config = dict(
    n_kv_head=5,
    activation='gelu',
    attn_scale=0.125,
    bias='all',
    init='normal',
    init_std_qkv=0.0441,
    init_std_o=0.00551,
    optimizer='muon',
    lr=0.00747,
    grad_clip=1.0,
    dataset='wikipedia_en',
)
Each number is 128 + 24 x the weight over its row's rms, rounded and kept within 0 to 255. Layers, rows and columns count from 0. Numbers have three digits each. The size before them is the row's rms in percent of the matrix's.

# layer 2 attention value, 320x160, rms 0.17, rows 312-319, columns 0-79
073:159143140111149120134133137123135097126114149076133133124162120119162092103167176088149152171121161189120132119161142117057123133131125105120132105134120098117164153133129108154158105109119115108110081138104122131110084145116129156137102137
080:134127081145132165118162113161144159138128096104152119144139130176134144135119110150132111140142096103141129138117113136088140131142118162057121141116113110108122162163110161125151180109150141099130140168132125156113082146173123116102131113
069:130152110156117135124105166113139111123135126134137129095151133122146105154096148114118096118132153158155119150168145119107136118158167153089119092113108144093127110123116145144177133093078134139124118145118127168112140099163150123126152135
064:123148127103139111105091097119129115133088136150138133125091155154113146157100120163094142113137145127152126115161130095077150115129137130115114078141098148143139136154170154114148093122121141111156143163144130169115090104133097177135135093
087:087121116114120130130122126095151116104130122118131135101131116131154137116119140132106156134130118161093186137142149139107164124134138121082157091066160128114147161156131091132117146091120096149094075181108062115126159127167147134108121109
079:097137132111103141108102121122116080134139154166129141130109111191125145145131133127147153106152122110156126134118098119106142142115137126147121109134126115112147100089111198122088070083108145103167149146127148150146131090112128123129082135
083:132129154108135152149168140109103159167118093088139186117162127087098129128096091154132112125117099112124110129102114122142136148124081138075091152103137090142100124156125095179166166165107147080137147142145105135161130162133149153102130107
084:120110153111137166091060112112116134155122159144145145146124109137124138152180121121149162114146161152094113105124159118126143095142104124165101126113132135169125138121127098181150096127104125091120113136134115101093126138092073111088108100
# layer 2 attention output (transposed), 320x160, rms 0.151, rows 312-319, columns 0-79
063:150112130124165115099168143159174114130122120190098139121123121100114138150088118118115142039130156118118151139119135099138145138110114152104130107095103140106113110104184157120108162132105184126137116154126142154154108128101086122102170119
076:104161183113134123122111197154159130124139096129141131149041084122137095134128133122159129106122121126137164154086145140175137121116139117130133137078109106091134106134114155131161134112115133143108127094121141155151143159124132129139094134
069:129093099133088125157138137135180103127125141148111173117108099116104136078150133145097096112142169110150137129131153162169117124129134118121112166101125144098112128090135128110150139116177115115130156099112154158152135154103126123094178142
062:107161096154160152127096140128153141092167132113121127134103100135110145110134143142150108156148090074127131127115124108120057139117133079141124135125168130151132138135083140102118127118111122150147183108153138114120146144150144131097128126
077:157197166104133118092123154123097096118124123107122160114083105185126151123122111133110119131171126113135097161105154151137101128120126142139157114162114166120122108117113139098143120116137125119140145117138179164118050182097146156072160119
080:133136118130148128154102098121154137136164102114184124121134142137124182139138116125117108122098132164145144145146124097167127147135119111119115104148133139174137135131116104130125128144139094120124148139146074139080135133127147139108150155
070:105100172148138096119146137133146159118104130130118110156105139136140062110151074123143096065093120150113121134098146109130124091094159147144103106137136115124141123123145141071147116121133118168136119123096137123182142133173135104173124188
086:135152104110127100121152132118130148135100098124155093105132136111141155136084105103125119168154079117151124118131100104119090167148114106126152100127146160122167141149068105101123131169090143165122148100105109094108088137150148126131134130
# layer 2 MLP up, 512x160, rms 0.264, rows 0-78, columns 0-79
090:118153125121132104140137149136055171135120125150134150111101132112143127136077124135135121139143133099147119166079099078125155107169115128114137138139104153089107115135110172137137131104157128110121132142146156128105107162109137065142121116
122:129105146107141113130172076091093173179123120124143166128107125091124105109110113118152167160113166126132120142133099137132147086115103178127151085113109119100114113171139147154124165160086125120101095094160137111153133139116113103121127174
093:113091093120097128125100092162156084124109140134151115170129131098134135122137139120143126143132122165105133117129100140131074118121100172126111100116107128107170106138112115172110163083134121128094141149137099095116112121113144129167146134
090:134120134142096113160106085144186078126130186112101088094161124086126134151125133136144140122129159161117167112146128128097155129141143099141101094155117114147132159138155168125105140108118114117113137111093109060097099128154106133144130145
110:120101117143138104167090141147130118178143091117116136130122121119133151108109141101153163069115158110117085191154133079152141117126161125127138107106127139115140139129163111131153154085093142138135133125148121147153126110123104087148143125
096:137134130068148130114146097145088128143103168153123165053128143102119129112128151162131103141130140104060127114148083093115140149114136119117120113115110122141124160123121151114152146153134127174049120129125118107127122157127120144155103135
107:119136148133126153111152131164137130136112144135123147149143101120095124178132112119118125142129125180144132133155127109118181114143150171147109167079135106123143153126130136083130115107161083113066133140130164100139094135128168152131109154
100:113129080093158133122138091148129162159139093141141152123125117111121132143144145133135141161154139162162160111124126094091145120105119101102182132099162120121100141139089096114092125077157102152127145156101075141171108157129148071130162104
096:103126142160139157109093129134124125139132154134105135158118135178110112122108119145090097106140176159122127158080139088094099110123122104093097126134136151122139144125167148136123124137115165141131137113138136086126098132160155116131155129
096:135143146121093134116157112146134146128082150127129130119142106070129147173148082116141129164102128159138147141106135103129136148119125179150085153132120098131115117104175143105111110116118123150112148121078153135098152138101138164127128179
111:162099092133158113151116105123118132150165113098120144103125162144141094133119171120068087179140104111123143138107135109148146077073155099127122122094168151148150140120138107101127145115130134186089100175131140182150109090139140119120109101
080:104165093113099128123140150104111136119129139150087136105100147143141112133107109136108131072151125151107108131117120103135155182152143166115101140149134139084126122154057142119123140127145133162081120128144146151108152126099114149147112167
103:121134103113095133124096169138195120123148160118113137147105130135146118125156125149087077128120163102132118121113148113128075132109113121178123140148147128157117136166178157124114125119128075148135103144128149170114130151101126120125125114
099:159138140129152076131123160176163146121098138096080066103129154135110134118146157115094139119118159084099140100141159105139110107160121083127131092164133112136098134169129125073115160157103095147122126115117141125110146159131116125149097150
106:167153177153116167092133103174121089120149147153140089090158164125112087171118156157140150133132175105113153083166118102138137111127077134152103142131120142117128134159113164156141112155116114144134129133101111105109120083123088130143116106
101:107138114109180148142127113105125141141098147107102101151094098105157114135161152124132127152168146208138140101131134094141146098122106129143123068140167134091162110131128105138127170105099114111108149166151117135123103120097139147168104134
104:174118122121119140104153127115126123175119125128111150104155098152112112116131109117188121119137120145169143136127084128099160091139133172147146159078180129139127127117122092092128122155117142145056158135149132122142131107125196149143147068
100:122212141126083149104134120118122143129150135154137105116144108090128102191126138104100105139122153133108078133150131143146109102106125187137090131153132153152129095159117115097136157125120114112115104153121127159103103140122182162115091109
100:143129086130110111146125103135116159115112114131099101136146142122135170147155190137122113141074126161104096111162106087154119108071126074115168139143149121118113107166103150130119147116121093120144114104125148114106156072133132114145134142
098:130091127113142110106083123150123087091172110126149122104128142133113118147122113128132124125125103144114120161115133139143103130148142122131121176147106159159148107146079121125152157119159135110111116122089082138138095166135144124146135157
100:137125105099089161107139098149111139109163113173113169108141103163133113109112136163111140084123112101107113160180174131143125091158118133152116113104122125083118124113115122183109149146096142107104141114164139121122157123120170132136082120
093:126112149160113133112127134105123137129113165114170118125100108142104136125117188138136104138097156150106124092138101131092122118084094132177105117103136131094138091110171129173099135098162131103155172134107113110110151097160161100134106126
108:116112124095149096105121134101093136159127115155134121131150136166145133098133149156190155109100136116111135118169118159150123077101119138094093114160125167111142160143102153099112134084155193127146115148108169112096126095093126107119115141
103:119090134144158134084108115118140134128102154147092119109174107160115134106172094149097120114141105128125146147130112107141127127168105122087144130136167134101105086104130131120140110106076111120127141095098118169147123127135133090104146194
100:128088119148155159103132152097124129126142122098146155085101110113128120158116131166095100193098126116082099126146139139106110127160127094136127167107093121101121114139145145144100165144168151130106144127132140139080151154119137051140096101
106:118122106065111172114154118149159110142111173123132150070122159126141115103150123147090130141089156130128114142104128110130117142149112112150155145122122117129123137168155135164153112117144155125164094118101145115141151124106161145175124160
101:093138121084155134144168123139128151146084128120160127091087122145119113154139111109148147147166134098130130112099125116113171121152140103148118107135093138120139115111143172095112103100119111160111104093162142114121107129122142187146086113
100:141132111176120120096099174118183135084147127106128092132143128107120091078172148128093107146117120157161153099144104158122122184121091148153135140154130130141143138113163147119142146135142088177132128101172143109082107076096122134119102118
099:092104129122138125136125106145105117135117119121111118101122129127168180117091106122138131119174095114162124146119098152119123158071081113136132140120103137135117112119094157121068100139172112136146106117127181134151104079149138115122148161
099:115110090138130172094123091157144158142113102108157129138155115140123121120116146117120122159112127113147077118093130188121089121148151136131124108153124154138098148083158104181091118098154092145128052139112114124115147147112133207161119148
102:126123120099125116144098140135147105127124139137157116116141125091122120139080117109136140147089119110113135090135119138107164107173136117124140163181127134134157109116105140121117120135094082131121120119084125138145124131129127153118159114
106:152091137120108141101098122150131105117106168164138129099118104130085124096135126109129113117121116137136140132139102104128132162169099136118089173132120125138103161139160132142134133122143117139150170105116105107121138107107117175159126117
102:197077048134121122098127132115089147120070125100130099098168157149095131120119173110165133124110133132130146099081124107117183097122148131118130113097140123139113117135131104139140109092151110102124121128153139087136112146145142111096124135
080:117135134053128111164185132110136177140070099130135142149127130079169115131131099094119145112130108135134160124144125147097119099165146176103134152110087137114125102156097115125111129115143124140119146128075140118124128167105115108106127162
098:104066103108122143131116121145155107149138117105102160184161151127147169115152093132126108089130125092132140148170131097107158128124090142152129130153170094125130147133106129151127129087118101122182133141151134091122116165088109152160158147
103:149149109129120117129095121135148100142142130109193113159100127092106164151139161099114079118150084119070111125097108118124123131147120154156125158114170119166116137142131132151122113122098126152119159092100125099128090187104143102162080180
091:112139132137142131099123145174120126137128140149126155115110139062132146127125089126111124144164127098137043165079137111108143141148126096124138178122142109112095145103114126092162137151173123131116118080108132110153107115157147131107117145
101:131127150133136172110133107122126073165149095181133131146135147148125164119193116099101113157140159143137125115126124122101166114145095096148097125109104127157099131114148124165135124118110141116103110117102120071103097121134119110134175128
105:072142140182130110159126083124115150176145134108091097100116122135124128086102113096092136135089162140129134145100120111147151129116116118113104163127104186126121151156099104104092104134112136137098161141141141131115127122127117128130117159
099:116125105096166118168112198150159146153106131131117120107120098133122139129154095074091147107131113102101126119083181131116116086128080130122111157189163115105104129156134163166145132136110137125088157128165121108082131166119138140121123095
095:131111147091093100126130082142122146091160141109145142148113071118166146138142140115154160119116105180120130153128089139130153101141110161116087099120081128138174131120122108145154122122128137108176129123104127103134181133138133120135163111
089:112123160112133110147114126118113151154137123106121123118142168117137144109170129129107159150147179124115074128151135116156111148172072144107152085119140156090123159155142130132097113155106123134108089120133118097075146106148132151055166094
115:117172137104145164141078124128158120094144167148137094148092157096127147134151121122151121116123143134124102136076128113149137123095177125129104146122157126105148098144112124135110135134098133119139158068136136199129125136106143133094092131
101:115155110096149139159117107125172123108152116046103142098143124115105137137127136122123113124131131126164108118177134136077127119139140132143105131109118089147093143148129136117118140168141136084131143154119117071157044101154132114180136111
104:170118132145135123086127149119166102102122110116128117098120141096111121121161111120144134143092130162122133121082166135149149135132094076168128141139211126143125131144114124088116122132143121130149164095087120097145113087102133109149079103
104:136120119127137133132116149141155151131137167114119116114177119130168104134120113053101142102152158097174116102168101145165166146159162117105130125128141160091124150130120139125124124129106105113160101127086116094115109158139103152113117148
100:113114138122106132126155088121186124132146129145135134081117103084119168141199173134128156133111143117137149176151114129148135100112151107115130148107159125118119133175109124142121134114178125137142149138114119146125141117130108161137179149
107:138143098112169096138154167127102108185136137099113137082100134093134130112114113085146138154102161105132092119167183108105150101155121140167117136077132139120101143097135129123112147143137148168088102135162131150142094108100114145154132063
086:083128138107145146114121131138100126112078157138151147117073132162142095129136127140150086131136091104116140105162099154168182150107107158129130124174113128090129116128140129165129098140105112157150110135101113134181119147107115092127162123
097:095098100157096107095140103144103132115174149133167165164089128110145130109155113147163132124135116130116151132173121161137146139102108145090146145144132115120106061116165096131118159146106091109106097100129135111123146172150155136124150115
065:107132105068121167142111120128132093140146099129134121113084125122121126139129105127136124114091181153172097167126129138125136065111126123100128133101112141136126108117102137139142108151131135164078152126158142132116133112118155147100116082
103:103120136095186121086134106094141109139181108101159141117147135161141093133133098142121114097120154152109131145140123154175138187120148178136132103148129107109118114072149127060140074107095137124123122115127159081113131153122112153115103090
117:130124180168103144096113181113117119103088127122130089125173146132178139123159110132107094136151150146119153113130116087120141125130114136180116133134132097155089129140098111151170143143134122143115153141060074126125080122093159126127085153
102:091122110146131153085108121124120129122129111097169127100116120138121162111108128111130118101131103141121055095081130152158083146142116113132080124137137119124088096098117163100157136128165102153081139137163104143122106157132160156146124162
111:108143134133146082115128098117126132126149113082114108151133133135106129153136156151121147141158141137079123150153140133137133122124152170148152118166111166165156154123168160120123174121110101114143153121153149137100131103103122143128137112
105:087136096137081128170148100158100164188101164128114090124113117141137155125127140094079117121111148118120103133130127100134147110141144123101139134134148155127113081141140129155155139118151094130155140110134146158101131115138136156156128140
083:092082184094107181161070153130163163135121128133107150137138103119088114121172148115127113164157121125152144083126114094097119127174103128091113197158109129139108123116136143124136147128146105157155127121121123143096131134177110128132123086
101:092119112121142119134105138130144087130125115163128089165136148176118112130096115180133131133110105124114116171134133120113093119105121096127096108113110158107150115100114122138106142100135135136113149107076118130095112142121144118145133137
096:118125097167126123113141162146128112086136139180129137117140122135121126150132138157100137137141132081111119140127122141134079125131168127146123173076097107116182121185123168114142128124211135078108087116099110111140134115121173149143108115
097:125171152131140130089100106152120147124126126144071136080084106104117158170109146144132143128144105148079109075130143155106128120083136136132133134133129175156127183158124163144112121134100188105103116141092100135187104123110144130164133104
098:111114114114121099138160158066115129126134097120115104121124168147177151123162142175169159092105108133136132119130150068142141125139104144164091140136153195119165100128117149169128157118132104142159142124108085106189107119111151145143101170
096:108140107110108151124107109087131118157141142119163125145124136128094144123140120127128120150135117119083143104119153133166123169084124076059114134129163123117109132112074150119125108152108180142145110149160099147105131135137169149102126108
090:129144176147077135114092122110131150184128134133098125113129086161151125097122140156125101137125161122165136109161079156108122116101101146133156133154141110114152137159113146138101185120137135158084117135144163146079124098132161131117119130
099:121093138111078128116134166114120109131114150171119129106096102147159111159113132134145124092098094151144189137124148134153155129161147102108126153128109122126147130107118103110160160081120166134089081084098157132171171108115092178136082155
102:112150130130130097171103156130076109162113136122145114155089116170130166146138144196097164115112153159108159097132140103124129128136134162129117142163135105154097096131159110136149108114120150077161117166128134109141120120167146126103107149
099:129134142140131099150151103062122129132163128091166147142084107121135092154142149147102131154139152127134163159135081157091103125164148140159138111122091139135144123140111104141131124107114129149120122141125161127149119104131132157100089144
089:072156128146166091072134111142164153152107147081120114132145162120143105134090084122148131127137141128150139125171133127191129095109142094120054172137141148073130128106089141090122115146109165112160131123131106103139083137128110124107121165
104:098108129126157130129115155129148140140122162093107132145130150086112105149174142183142150141122122127165094127126134113125135123128131101165155142104091147113181134145102121070117109136183136158089122167107100150154112113176150113116138145
092:118153158116119124124135147163104111129137119137150143099168126080077175135063143170120105169156156108111107112123131192127121141154098142118107133165089154157171135123150125147126119157117149081109145125182159110162074124122125089134108163
100:129160167077111119112146112135096108124133084133143115096127169179101145128155134133117102153100107127152116123117148096149150063140102126123151138103154180118096110090145094141148123121110114173166145174120147160132108114133108165088107113
102:117123191120117114080125143121137120108171149124150122099188115146149154122115150152087124140153082134137100132154155125158073096111116117114146126135115130144145097159101130159109132135144113116155117102145126147176106149089156124126109106
119:073116149118118094111100150111125137143130158141142097106115164129094141136160114143162168123110148117122101119145148134128123105110123102125079161161128206129150148135081142087102109144141134138152135103147158142135119121118109170155130121
108:143135113154158130133143174130125120091091110097082143130096125122148153138101136135105114098159101093121082105139151130114139131104108136151129131135185089103113099156098152127103111135142126145176129124124111152124124100119141143127112124
112:144118128137158112124143148133129123128097117119142142106110137115155184082066089108107111093200123102091151141148178151107139165150113103120137101106145138159169129105132088130111152135160121120112104175105170134134122113095146154104108122
089:130119137164149160139134111147119141105130181078096098114129130144107150093103126194101131142089127122133138108149150124100147130135138125110128165117108131107099135124125125175107151193163137126096161144118126169118150094120132127115133134
110:158148116108171079158159111138114142086119126146127097127152172140129104132113186089134105141128102115124135105156101122111119135145140123127121079115098135126158147146139115125110140109148137141135136122103141161134091157101128123101124155
093:079139092112107144136151057126126088136138143145156124129127160124156145117116142114147143118113116116143137123138121089132118147170144142154149116128162153113122110080134104114112141124120129153146147119131144105117097135126133137172155158
105:109158177148121104147118085138112119126115127095151087133147117144146120155116172145142115130137108140143141141146073171112140143152108138127119117151155114131109140130174090087160105155122134105121187141126115091132152111146109144155126136
104:109143097140117174111102148122141075129141136155189087089132143153132156112182113095113111152077114142116116100128143109129121098144115109085135110173133115149101099141156138158101120145100161113138175145115150118092148132081117103135143120
# layer 2 MLP down (transposed), 512x160, rms 0.117, rows 0-77, columns 0-79
076:113105106124129165101101140127144103112095135128143122139119099112114143185113111148140090121138155144114148115123144164105149117111128123097148162133126114173148159146135118117110177126114147123107133139127128162144153110139124147076163155
117:127157155147158154132102126173152118154123111131113082117150151165131142149108148133129064121153098163132121135124186104100131148113124159147130122092126116098127176052133096145134129100131103147157146124134148142105138100102134119138137109
094:149137145137140116119144142151164130132091130184158134098145142161105129160116096115158129115136133172193124171082142121099162092146103151196108150118130102156121110106121120108130130134093120073106102172106095131122114137155094131123149119
088:120127136073129141124128117103119093155127128142132141158111119069170112176138069150135135125109102099149106164102126150129074157120161119107129166118117142161139145160164123150125154099115130148141079141095190142129131104140147157122127098
107:181151108101130143145155150112126167139104108114140139131110174116148089127170093136123076174133166133120088103161154142145137076136128144092141128065140109101090087137117152109112157131145135128151170129127124088134114124106122152127133137
097:123150137128103122111167150143124109158133109109151178107071110133148133107127174183121180132167071178087122119159118112121176115097108150067122109136136109138102126130101141155129164132100131121111157128147152122141130139114123106129102091
109:163108116119159074161086137138084129130142156127098152114136167126079121112070115154123104097125113115174140116129120121108128129152152133100092118139127134145118078159092134105116098151178098145116131133138128165111131095119118131104151142
098:125141150133154102118165104100182134166124142139136106166103147148090092115120136127106097129139104097145107165105114150156118128149090156148132143144138165118114172149114059147118142118138132104142117112121134164107164127132125145091094082
100:137139150107169119163120155106145151170144100143131155129083125141134159116122162159113119102066125089139107122174144101156121099115082108138094100126089111164113120142082093130157110158130117140095127121131117110132135133153118168093104182
098:100129135162160132139175156112113140104156128109132144135169113129177140119156117145115130115124152140135161103155144159133165135124103101137121132089121089145131133166116109105112163080102108106153128120172101119159167127088121103115116145
103:128128147138122142142114143168113117161125184126121126140117136147141136132100106135090097126160158082092115114094109102115109147132122134156145137153138159127113157176156153125102100153130133102130159107143113101099175136100112126132138140
078:136122143107128098130181113117106107113130138119111126107129125137152124139163136121159157162140084133118122139135154090067107096122127145096115107144131096156150137140156125112158123148085159101135112151146101141134131133146084095118108115
099:134104118143123143155146085123151090150182127082166151138172132076142148135141133132148110114128097156170102114132108105089130160140150106147122159107151152121141103120073117138095108121144139112116128143118107130101143143130148094125125129
092:121084101115098158122147137120120083103133115108171178147123171135149118138109110164126141180132072142130120139127093150153093200136131182178110151144144109140135153109137154104106110119165172114177132160119140150117133127132121107090171095
102:107160110169167097114123109100129141112132146111111123142123100084119118121124119135105135092108107121091156143123167145157097159080106121085169121116101117083127133092102129130119123147162110140121156160109123138123105129123113109159153118
100:185094136094137093198102134124115103151130160136113114139115174103090182150160125114138083153162104132115123156105144143143113112118115139151135106107125132155141089129100144134103131137131146119148133110144164121118137141114141141141142102
098:103103087140160145133112161130145133139122156146096153091137152172132112132142106092130113129135117104165117129113117168130091122135110164141116128121138129132144168141148086091104099157158120150124091124127134133166094155144145104178151111
099:122108134131133133154154140143122119118102085107138137135152084146160163118127158077164195119195125153085121160133140130129133123153141103092143164119151104113133151082082147117164116088114167156127168128101121109123137154137108138155149112
104:104096125168126132140144105092136144111131101166067156133124159131163152109146098124157116139139072111066110163134099157102089114113127093151142119149164136103149149157109128171110123148102099113144094175112121133154124137140136081102141132
102:106124131126108141140151147147181097141118102079110142153131105165122110134122125120115118172118124109142120142113159131127123126149136132154125142137152153103122111062164142141141102147113082115097139139143191111167128124090131088188129133
101:146118115177125129079125127132131098162121144126151091090158087129132166152144137114148158139120106144126094108049133148101102150106148129133091099134110142137123128141141124137128110112121136123119126111175128132131157125157099149131129137
091:135135129098137134137132150129119122133099111158157183167091101131118147092135124134119099162129159129119149126166163085134169121111106133094100107098170107138108109117095118103139109127101173145127154121136134142129106128130153147082112099
113:078111145087137100135129115131081115185130080118146094145122111126186133097131143147149140163131099141082132124152130107124125089093133147064089131182120139134140173157118131148104118108158169134137128112130148107150118116095119137140102129
084:128144145120095135149126121117162095108151152159154115128084112100117147116119152094137135135127107106133113139154164154130147142113148137150165127084076127129118118168133118138118130131172131124110109146186132126147152166149113169152086126
104:122143098179204128154130105156080126143073142074062074114132140128127123109128122153129121135131092101131164140123102129115123129084161133165132131077117140103135115146124137136126138106145109141104098141126118146138128150149133063128125137
121:098144141081157144103156122129130090122142180140109113077139150148105099100122119132127163077106093152138108186135092112133114148131114115112149154127130096130115143103115102124180113153148173139149127095131099121112138141153133083137105136
102:145118147097138149123104132131115149087121136155136120126103159154170100150178112128104155119075154158120165118185088115152102156128116056134108130128200186114141155092121140100149102157128133132131139146100141128144116120142101093080122144
098:100119152128095096087102146144147134147150121171125084126147113166131104134116107151115161132116110142132114147113118079083155112172136087116096090106116135124154148119125107167123097085114157125134168163112094127128102115105130124142143144
099:157187162145130076135156133124169138108124119135123090190137137127101091135133179094131115103105206141138129129121138125114106097133160138123202095146111089095119120140128127086122148134095112133110147150142109147084167114115157103104144134
091:145136144160165098140164128110132121134139109164141155103145103128105163090107107162148143108136103120124135124185117149105108124112125121119149087145157099136139110118133144149168099118162127146123094130104119131173157120117148115126134122
101:087112101131170082160139115134121127099092138163080085160138106146184125101107130109096132157109098122133165129140124139126104097119169156100132163168117130142138121112135151130148127173084117116106105166145108136150121124143139156116071130
106:150148130134147120125118165125124107147127134135148115133044127115143132113159133129156093121153126118130147116146090111134074135143129116161108115105108117121130145123167090063172152154115110131172098100145101090111169098120094121120104166
106:116105173138113167102123155117152145108107160085132135112135129138128134120168154126120140134156122117155094134166152107099133054127118084110120123144123077122124135150108147144137145122119115121152140144114148179145166130133137125183101132
076:120127128187145115109080112105107105135147161127093159108116121194103115148151109144104076174139137136100109130108137104100127122145115124150120104119164150141138143102159113123138154134135125107128075084156138138121142094108146131101139078
092:155152100142137122136136129099150144141107132153105122122081109113090147185102144127136141143140165139124100114100116109080139113067166126114120134170129129123125128091120137109172165127145140167132136133120127181114153092144112132116093118
109:120142148144148170173131148153137127110144143140145080138109130115119139119130121155096095075110140139133125153113083133124130130128112172148145069126096084164143126075108153147140110113081149124154132135148119154170129122101128087176096124
089:119119131130159153121134130135137161133123120091078115152095115131172126127142110103125138118153117071121189089112147191171177151143124107107176079124090164125153131128123160159135150077160121145114103113124118100117143097147106128141164156
101:165133055141102126106136110134084127156158095177151134122116144107114156146102137139097101113149101103163105099138139166115108102163112123113151122132106104139138114101128098138129142124120120140124137140128147194104111179136116129163144108
102:131159132151107094141115143180120153151102128110127085133131089136113178098146104161110159110156091150128095128097085123122109159123117129131115115117089144119127130157112078135083119158133111163160154139172115159125151130128112106151111117
098:134187155142131115110160092095099106172146132120130123162131091126101108115119156169166112155158071162113138170135110133119115109083132121152087140106123127144093144124134181102102142133164143125118114180104131109138094115145116119125135131
089:167144123153127136129129118081126170134114128137145135147136109103101161092131130154155125116157140117111151154094160146135119138105104109112134156109119139141173110113114122144092132163113115199141070147093110142132129135113067144118105143
086:107132091097108168103129103146135141073114112126094145090094145124103148125118137112152115078122137169129126155168130126181127103105176110116136138102116151109164119136104141150150121154136153121143113133115091111145157135160130115161119126
107:121159169137105113112093162103140155154124125194149129095104166159144146134158154094144154099077181156134107149118112154114123155129107159152127144134170115140143157127122117137119109101098106144110135145120107170150152113146154138145081126
100:123126137089137078141148109102131138152123145159151135129111086119124125156130084114151116104134173141115122135102090109117187162138159142128155104114167164176121118112141134086099134106113148133123117130138154137156189093103122120126119100
100:124153091144116148114097151122115174108144134107142105092134111144124106128131093102073132151128180144113101099093146143138143139110089087163132122101142091105120128141140138103102128119106172163119157175118162139091153162141136110097142088
109:112104146130143143120106159095151109147135126144064120137143162137126105123085099135153141104114138127136136134140169103142098163132135131123106117142111114147091148134169121083146167138142160097113122161098131154133148175198147142156119138
103:165127102139161078095166129134115145102169123133126142082113103128121138139141139124154096136156123100114116121110126129151134110128099097155129096141167140140186111156141145098134108118129113146167150112123124108118075104126100105107101088
100:142096159095150090152139130146148101124112105140127095115101115204104156118095134141114110113128123109108139148143110140129134137122109092140082128117099124089154156107143121173140135115165115138120091156113133149147159110116149109168144166
078:116154128134135133152098131143136116124118069139091104117169169178102174136123156111139100158130152106138135094101149105118155149141087086148164151136185098125135137116120139119130174114168145088162129094139124085112137104111117122148128135
083:178116103090142139124086130109083081103118157120164102101173107135084092105112122096117145135102131134161109117138152124126127121157132111152094103122154115152131178136136116120139127106149123204136142181142082103150091127117104120136138130
065:145134156117114156116097135117128104111126079164107145114125155179161152109126152107083125125139113088140144144139084123126169115132110117132195143136185117128145150128128127125130103170157138099129107125099120059127139117170123121114111088
113:167152165139124146091138112069115122093160084104170115066151123141126138134093101142149156102103112117140108155148131159163168129106135130065123106144129098115156118116147159162130143135133090151171089124145147129146119129155178107084102123
118:082140162152131135117140105106130104172123100138134133140144095088140138064139098117133121108123106107116154148096094127147093159165125175181129139134136132111141158143095145163122123177133130128119142156147068176136129085103102128137116169
096:103096132136089107136157141145144140093101129159098099146153167135095110074169131103150072155169113123126144143104166115154159144121104109108138145134149144109151149110149087135098087167119169113143185129104139132128110147096125102104144098
102:166179126119136156127167105178130093126108165129096162149136132128113101114145131111118102158164117141087105112102140114109072100136143129159151102129084139178128164107151128138111135132147105111166120123151137130077141119115146148103110157
106:100128164144173160154171138102093110099149163164148113144140132108133126092149121094128123115101098166151157156124092130118076108170159154132145134089107117103143146162130133150138158117108099100138154121108097116177115148100119094142125101
091:101110160092111094147067177113139125120133134137082143127106106103062138155154133098155091125197109094131111135120117137129104114147124126100099165143130143136110146140142137123139151106162095132144105133092119143134186110157091082160132134
118:147138125135176147136161131123119108105116117172175132088110107177125112133128126118113173131137115162152112133099065133111121137124114157142103105058133092180130117111120180104141139167137143116111149111080112115161102121167130121130174181
104:105114177149157146141083145143130134146122153113138121110125116110129121057094125098121123130096166116122112087145134119152114150159098123107079132082089145106146130113146050112087089123135117128112128085175104165124181160140120142134114130
088:142113168079125139106139157096118086097128145113135121153132139104129099094120115110118161129113160092145133152168122116181143075132099126163160133086151121065106110121077122138117146148112141131111152156135097137101140130132155104141147142
090:108136058124109102137084158103107149143117084122116125135076170112146122128126147086089083168128158116152158118115123120137144126152117121121160144149154073132139136174130120129136144137136117154115112100138141144102110106140100138139148111
100:108136137139158140140110130138108106110103168138150124086114112144137101130149111066135144119124099144124151149112089153116116122119109183099152133097123153146131138092160117116151099145085089161139120160154090167137139123146129126103161139
088:164136140164145140104164171150132093168113100122097145160144117126124151157119144143111127119129088122150073107117137098162138117110148117157129150120146149112132161123114155146115127112112128120119146110136145149104128141127119156138155116
105:162140135139190109118140102109117100128123127169111120138155098152127086132162124131111117122153113151143148144087121127110130090115081122138090108139159121154135141146158092151134127105085145168122094131101107170136129101147080114127106156
091:102124144152113148115144143120131144075115145124099143142115132096136100118135090119166130144128185107162091105133120191124116131114131076101135126163089141120124116163156187139121119086098102127134092112111118106103124115133101126129120128
105:150143129148105123122074128143132158116109112108133151146133119149165126131144117104100091148137167151114139128134156079111082106088156120166150142152125114129106150113140113140122109082117092091172162129146146147132076080110163121118143135
104:139110138128136119128195166190142119146077120077150127135174127168132101141106038113129116133136151145147125172149127144120107096095156120096127144151113127120132129126125124134132126125125166116140105125159140115141098141140141082089095120
106:141117136124121130094135095126144125102142135126143122121158129120109114199132134120121137153100125136154123112194122115107142142139134150084109122137134110135098123095097140142095121156149088130143106136083101103123114139121134142148186085
082:147130096162113150127128099098142076072130130126141158133088144156162095151168092152092143099122118147134137144117159116147106150120173132098116101079138134138115142150124123076139146102154122140102133130114114172110185133134126136120085107
092:153136107127148149123108161133150145140123150108142136146127140122102135128097138095147048102146100122094147112122144117121168106115071165116142132091104143184097118110112104121140097163140144055164135122157142121117124141082102153127109131
098:159102139091174096143115122129145121097117141105144104137150099099097116136170086142140113106103109112152176167133136150187152096105132116105186105171107117115131154100127151147143127123124122145122096143096141132122129160116071143076146132
106:096125124127139126130119135085094148149111112130145129125148106157163177107137129124107152064151093093122135169101126085140100138137124168134113162159154089107171170152155134128103105134119150105105105134133118146134103079075129137144133168
123:112129153109097150123080115121165155136155174164123128130140098145110121140092115107145067135179121073108136094135122092153092143148141149130112089078076119140162145096126153166132148129169108130132148178114160119102114139100115125124128092
114:150130137158176121135145182113160158167151141116060131109101106140096097109044159100153168140102146168109103121173141099145141119152128142104124117125141129102128160126080134122128141152115110073098139163155084126143113130115169124122160128
092:115107119105082081159096132124127153118092143161132119158128161111167127155132138097147110139121151148107144145125100102116116133111118161148110100135145158132137128161118142061101108123106110121143130145128144068111062161137163128116114140
095:142119149164106110107108134125129080131153128142080097135134115136133146111155133132116114149159140100104136069102127167129076132145153133129178087130123157131111167124149106137120113136161113115139151084134137166136112150140116157124140099
085:121147122132106130129125152128118208126106124124124173084119114113114090103149127155094091137154131145096096124124135121102140128163135133151068129138093147125144125156160136136108118164166141139110165134100109106127111083155123092093119142
080:135119091135131185081137186102133151142138140134122170104102139109128140095158099114108143124109125136097124094114169087144111129118154152118132133101120131118168128127109143147135157115176138151128078138136109173119090134113180110135148137